Part of a small language model's weights.
Training: a variant of Adam for these matrices, 482M tokens.
Each number is 500 + 50 x the weight over its row's rms, rounded and kept within 0 to 999. Layers, rows and columns count from 0. Numbers have three digits each. The size before them is the row's rms in percent of the matrix's.

# layer 5 MLP down (transposed), 2688x448, rms 0.0136, rows 432-481, columns 256-319
060:474520518417476605503462623469540583533509496454497543430452428455590502578438504550420474545539417459445563421527550485425483446557590556430492505544496500506512546499453377478503475577543489
061:460526442489578497480506463521470456459469544558526476542587560440473466400493608531534548498552547509526460536559557518523532474502470529566583392391497563552480486507543481506441492509602599
050:563437608470566514583522543473583491512486600562502488426537494465531481574387524463411423439581466506575519475482518436523439435493424553552583519486499531503483523427463490470532464560495482
052:537573443488554493433531537496490423463641553530434409586514355504465433497578490557508545416417473536505533515447525484467468388535422567480506462541474474588503493460532546439530501454439508
194:577449494456490496567507486470451496506615546389406486439519486521487463466566556527557517589570487495446513505468436528390347432436474546483483514599522485516478530483489519513526469466536513
054:574452500396543518414427513523540529478527537605465550474513579516454476458448560447487462506452460469521582534386521495452459458426444414503567484361371517546568540537529507461491498445580578
062:473499489585428541450470585455501463604518434534501533518480492520548522479398578547381422522450445491426486478448602539443518590476486538509469483447428523546469482417514377416456455477645593
044:487500447440521504512632523486433489554498472489535455585448431486522492472440522438584575485551519548550420503593525456506524442492573470545527472503480560554485504375528491537494497527485416
052:511529513487443406433511518552416497467465417408568482456474470553542542454513400496519514536485420505404452482487503510510520519513461506556499356547504456545489497544524505484554478428474469
106:531516467504573422482515469448421514475488520620485542448481594360524444571421519440474420434574493603472552469510531466548570547480457453453499556483496499443489438445507476527503478529510440
076:522470477453552415445493519473464431455517551551520479463471587552528469424621503524432509492498464404485597611465548525441529623533514409566527474509467498473572515454505530407489558451574597
062:464464469463489482479440443381487524428456488489528519459457430570506497563433330454548507516472491444438514485466487582464471567526477521533490482584507501553463498450496505442527464521389462
055:509498469469516537520586523514494539527542500482522478519428506457466487544501511509521555509416484528473493550669533496494494491549477561536496345510523552524422440459503497482525502470533523
049:485530475493389501439479434513482488573542485586457500507569499517456513464421465524485546540529486430503504458502465513488533513514447457530539378384449457480493549433563519518517511512498551
049:524522344540391440486531512561465536499478494469461443508510494573448436420466527429478562551454561515540578441500494560547527473518524457461485482434454470477547550430468445447510531444542545
054:485312507472440494512465468444473529537560434515479530460488532435423459494476426572505464419533441531542586459399495376518482558540544393519532474506471537510492524481570522484547438494525430
053:442505605375614539532486457475567480479496492486514511493417508474503508492497408530525485439612487564483444425496465534478450522447431621530473484476474557498497420590486464494504449546470497
059:503500450495439470370565511431478517514524506539501487508426547507576460517494478439594553533411592461497502510518502590499536496495486497568533438460444609588535487426501426519553499499547496
046:484489499417533473583608528534528492483409537516589500580399498451483492475475463444482487519555566563499479535536450464506492421476495557472494520608544517466482498553503464463503409459491423
044:450574452442567561509565484498508533422473519473512446644540402543575525481589563413527549444498555506502488452601553543457567449570444449510456444491506450556535519465550522552514533568481556
065:507641607540557579488536465511507398487534551535531589490519541477467558496407554595496408431558461567565473519502490571547452617413444492509574449420431473580442486495502540505444493488514547
053:385621486525444516439532559512449505405500482421564483536485496469522465462515511470481406493490529474506551439444481513471565531508560537493406463561446529490408587513560459496545572553465568
060:433541521486461458492500555510515542525529558549541489544689390509416466454413498462537436472567515460543524481482447503438451488525508475440565408416568472558459507460613542529445488574474520
053:477529445605419499481552512476464497511546474542484478503485537513508525542445462552546548497466559475478489517473492518430529538462502443529564397571462508525532464506527484476536531456494437
055:481438468500474474512441517546563487500437547514491542395450588498490575478523321506511515536580523526546529527488497501507504479486458436519382569484531418418596492514444516520490481456469494
236:560552537548594412534487471518439515537520461496524550486492414584450416460567455583560505504482517423558569388411526452517485491511467490463535512561519509340475522426444473513424586498511489
061:443456528476486530489544429436431454498590461598531613476519435463430554536481507518508454461597453426543457442518409428436472469497524535480635516433449436518472559559569498491463487546495458
151:487492495419542469538513422478511599465493468462503441505476548496409449635559431506469472524470530460507486466595534566465516481569492505575466407464603513474449491553467443425499531455532399
037:567523526549598513502512476469507375498469556513483451483524450540645475433489522448512572453496554539456486506497520562491542537565418463637508525489516476535486602465469473519489578560434507
087:453446508475525502461409463467446567472514456567426500469500519493537540458505540494506531513493411581428459392547456528436547500456447370474524465587472489470447510485506514529509551548480492
056:508512485538563446482443497521486527503555502486538430579441412478459490450595488564663584555523538510433417513571518519445525452483431522536441465505598491450498532458506538491493485524466475
058:417448494475530451518492524464472554539481372469553489559513422454497571493558498521490493472491458451458535459501530553420498410539560508387624520544542435468492548421538495552535522487497390
223:537494410500466535553536538536526527590455473494451498432458489512594544456493558470533449523534493557400551505532467447511490489542533568540546448444478413553535414572486545528494488479531486
046:416517494515522503428486510514460487500527506582561436448453421518571545463487610527553516513461501506479500550533569544494565473549482485542459383406534430514549573346526522476480544514584517
044:604522483530567458490549403460501442417617478507470539438532578470491533470511515542575402470526476548498480436469538463495501519455495490574472615443460484482571432590436467498444572450536539
102:478535354470525507408486451430463576410592384556485513502445567493494533448472484465543512453481560443466491480491452503512503539477507370504464518479511408530529488482493408463528512496488498
125:455410594439487411486494476486437601388548442513541426507541453582555613484632433501527417511506459403510559450513606538440588498596504412498475454522543482499464524452496501440492424510506452
059:475504498469497477537511461543449426551566487493426444527637547510462533481447580489383507405543415475525470548557502570580493499463451497467550548461449547506426465487550506507515486455473557
157:482425477475511477439459450554508519513545444461537579512526493505517488464507500601450486474460519396510468440479451510568525491564473521506552484504477536590487576450471508523619492579479474
057:473576537434585526414560521443466439550544365489467535473648452448494566515487512430510542442515431417496535493472522518472421484519545471540639492501516492545475446522471449553506524529458557
060:558434458544487540515452492497571344470506474545491455471528585532452484477431479443501530532470453428511569535433504461525493511526537392541521568445399533490484504544474527524454491441550555
234:464430518552607534480427437541588579357596487536460571553525498476508460422543518496480505521453488524534552481637475494530567525468481559488554408500474406513420443475448432490572501445501470
240:496503477515490462487500555461518508585506482465415489513563544521456563469489507565494602548471451563566444498518428497512490470604535388461520514496502509523506449487438445346554511483570574
052:509483486437610546538644509483462447489512493520547511499436559475526501437424439506499491456576512461460342416556584503502500611380533605534548546360447521548450444467506553501496541524660535
229:530569528522460492446508430429389440524588463525504497381442501533525534424463510478629577507521477531433486525438565535457563443551503560602538581634517483458552449437504444429520513601564531
051:488447511498493518394481471429514518526404528448476445500383421573525487578427419464530548510553498622509511584424595516493503475492437448508494451607487555528544497497499522537517491507514494
050:584575529574538466537449521538568477431455419382385470571530569531595533456609589557472542420458503521529563445432576432533548440549532531428475500535538511442532548469438563447541524455440552
061:451517506395468546434529517436478571540458511471463468522458510519550493390454535484463598470559503441548516523567543532551500459572530486469543424571449483494496520435556513538564506542459494
069:504465531500529547544520476461541518554512510398527514440522538487508468512499435561490456459492511547527530508529465487516378462470476550537481428556541547536509442650518516551558475513522440
051:456558500515500505448576553531466543477457462497514461563485387574497534454590487524522521489440613522415497510584496544467522493479424509554436504574510472579499535527546444511528531464454537
# layer 5 MLP up, 2688x448, rms 0.0203, rows 433-482, columns 256-319
069:541413475488450564535503561484511450489488474467457486452470430598557465535514478462543559441454541524496527532465513492436560575445583525460509530524498387415523525470419540492568510502445506
058:460474438509466506446479435567487474471466454463498542516534483571483499525526481500539559504494531550429488455559439560473411496464570456503522558524617587470472449564589585504482504541518526
067:547443513508409480429474441512520514539408539434501531390510674518544477550414518478438529495551556417423505482590425484481530509502591472490519537534533558421435490500486487463431552499606467
187:525457485478496392517596538425529568493513569550557481590497432412453498500451538419417562453360572544549392525517338516421500492482484418555448496551579408483475517541502507498476533500475495
069:426519528544463473465488453479476519509503424492524471481499416440553570509494525498459482485566521508490502461608479572493447543531515553399472482589636484455413421492432508516465545531407392
069:457428472437482430549577427581478544432483514509519497524478495489489407508642431410633518488542540555597431521484453461466497464536459477448492487492595486408536463553535565585605563493404463
056:478545574493536492402448486494505522484521497554470583364518540428491488498582493616437543502497470528470634436447445480481483551525356565516499502456541508456579490574521535478457515480578610
058:435519437509519500497520459479579444437531588534433527498503496414535510471508519524533525491552478465556507540503495451547512446542489385491595684463524539520452500456564510524464547508540572
103:624479445496489651557502535540557490581510440482522568495491440572518564484569519638395584581443533449540408553440447557498453444584566553541524451448498528544602484551475474402521487511438523
076:546547598527461579459491387592576569561488447446436478544522482421476564522458497451499574424501540579498439388543425514525457451461482544474468496496543466487457455520497487575513493538360444
072:499532552540500530571563511577505441499427512471480421537453576517474458493579525511492393465520486530544434456527503388495497396477522454465481453505475517418513480529597507570522517542534592
063:510508618489505406380489532473539472414385513538490458507457515560494478498550505514526448503525553509433551457424439535524450474434470488439561605525557518431517548480515485534527498523498482
059:451419539498553493526543507593509461455502507405488549483475514513543548540557512549507470498494448540433485496508427479444498469536515576478555561528576575522495496595521505503482483454470550
051:396507580473530554454480480501474526445476497537539473456466568474589523518499500484457551459467464476494425576496471397484484562418368528540535499461501502514411473438475524475495520469527501
064:517670537571566382479577570555476495468431512504532530498489411526608581463542548563509456640548570542547517515606470560467531458543488553483456536505501451473548506534484490526531534458566507
059:558494456611415405581444596479456421472572499567451434470506517586452499518533542459445499529475477538488540617481526454476538492525588408478555610456498404461493537450490514578466513462623541
064:474505587461579569552453464611546451439461505552497534578535450451461604492534527596507494477562525545476484516496501497553442463507483516482488556530571387406552428504579515540430459437569481
056:496456477561517496559376573441488458554585458402393460466535481601544461589471530518503558522453420461496502474451535507548526499518422465577538516485483496520391523391416456525503564547531540
053:499457479556452522512466511549444517492523488426461471333450556487472415549480452530496535468481394565383466517450428470606462578515522599509580495499499476472432514556479494460394490448527439
070:388379494442513443550423588396476507520405465546450427455536514468512465508554480445485556568469520486479478490524494407464499435546542492470484488501531467439555569506469510549585560478497508
062:557398426527492520606443433421540508550485467474441498449494506516478539464521496530514525528476503507426541561538487455495490447543474421481511548557517489510485486539512546516460516436572514
072:526488509487530435439487406482522488494519471437486520463375507425578533557482547556357571553435562493463556509545472518456562535533541536483503552587469562549473500505410488461576535489574537
060:547519555489463512510483433469531521474352446504480537530499552512468500493652511510503513479488472462515544531547449489529475553610490504535527589517653518398480493517549531510497511532529569
063:495519506527494433537507493461515572518492518446514467547547483488503415553460587523524496429452472444473522519531617514529513547591536576473622442457498691576561533517451475469522528523514446
212:477488469608490508531559600537386499481480449545611433511530417402616534504527477543369451481495472459605441530513437547404494484529502362544449477513517477431561572436616513556449592416463441
066:600564526578485481492424503569622467530510476475464491424444493482552430508543546516384526556451527617538533559454528613595451549554556555566481447534544550416521549523486525468441415470495587
157:484429438466531573485625564533482536487498403549553453464526492443525373476514495447404480435583534506525470545409485552474506445510492410480429535537474581463562464466499600442408615543425486
045:496470510455497516512552511544516504473346434482486465454489510545472465555472479569545462489513473524465452544450513483524437460515528560450489511375523532468483515586574548463428416483536469
092:574511502485532473585508563603553482537498484434511530570510424478503494498528470534508497424559548514440543498418511473535495442574540553483496519481523516486558502573522515467504438506422492
062:518502500427544477512453528571583491481440508523457546408438655505495546491435500433442476482475504430546529544386557503467543515462580514513520567480409501510474496457478407439425421451512446
065:565582517537504512411528508556517479458467533445493448426507514551487401544483418508490526536461524529447472547575581507476511556470427501595427537403509494534481511568541509514434449501455549
226:475555506479394539525503570490559449480522493526445510462519528481626523522464521470487354514490462466477593550523412552467458503453577465523470467506450603563523540532443568553512473460469457
056:575561552494482485563573481464497462519593475432434523521546492443432528504591485433549493469471588527492546468517424527465489521414543524466561527557474591477356494603582518510562481506458627
049:431503547468451584535507600470517601475443418553455521556525455452465554493525477370432546533535542505562519590383506545532490487501494527445483445557441493487515491511515501461534451450461450
104:520475521549498498615479511564458458524472527538511498520539429445460493476575517493467448460451417479515461530499472507580493449486525595550527459521482491509492565511572588521400476500451399
118:532643484559531479485506521529562408555479501487491594483506437502513454489511530453413542462484431558426444568515465574548473524469527471569457521435540554466501532519486566545562528451399487
073:537456494528513505532463549454578501486499484484482538391520498548565469561545418481540480579510573551483545528453492386462523452470583472538445439553563438497547548511445531531532600551525466
157:498514485487444509515515576457585424504513571573498456499520446455520479524527418435556500475512414513461563552497523557521462487455557472594477571481507420386495476526544511592460412466407506
062:543455507515452548552447442492586607529437577461496502510444534602451439571552477493400515527535580626518531478451516530548518515436441504528506411538512534486525539576517566513505562560590504
068:437478557534566421409496514553422600522454514446483622504518439425509523547488554527464495456550462485527455453551467486560471573533418549528492461499632474463521461489443459476512610536446360
198:625516418428384458461514628457457450532528489551536531548512466416504561484475514533470569536511475492426505494422548460495539481542455401468412545514563537559481591519450537575444573538469505
191:482517475543559358489586405498573472482600486467505514495450486527484475470502488488496431434462480516485517447538499545541503539511535474518574492514470538456506501555496482529444504596538456
068:481459500591477497536396481528514464497539455566454503487602488519537475571601554525506529474466501507562553600453460520487543510604483500462365410533560440488629529502404527562410567504341449
199:515547496515567498486605507470450456476583508478451409480491539475604582499450509460479542509544465426398462518482496549548562446504501505577436524525411455496576527604627516516504547512487512
061:533501458501489461558541608462444478450544552510485542471515537463447494452542532436476411479543508389485422410576402472463513492495560509489497627391499505513471455476594473561492443553485518
060:410448456427397583542568557446396469515480518585609468441477457520432601459406463423608449527519473552453401521557518511444507516473610432497510474525486523555463419523543461528434492520498468
065:530470489500508529565462533542536480465520502427514529513541424485468501590563479524614532461493447581400486412516446509502480527441402542551517520504611503550515471548484494471498498478530546
071:544492485494526481527534530476471467480512517654452453516437542550544443446466492402503445515439475486365456630509547470449540533488577481502516538477444520439484609422466477526549539576466500
056:520439468502508425463471471454577457552538484460434505445517542511554462508395444487555442538530431486530504627436409444541499509553508500449558440482419509513429504503480536448507558439526474
116:525575407503581545520489521446544449497538467518445489545504419479538457527413503503563521438655433504445515467566450440451543494375483498511468539523515523505499505500514471559433544549500505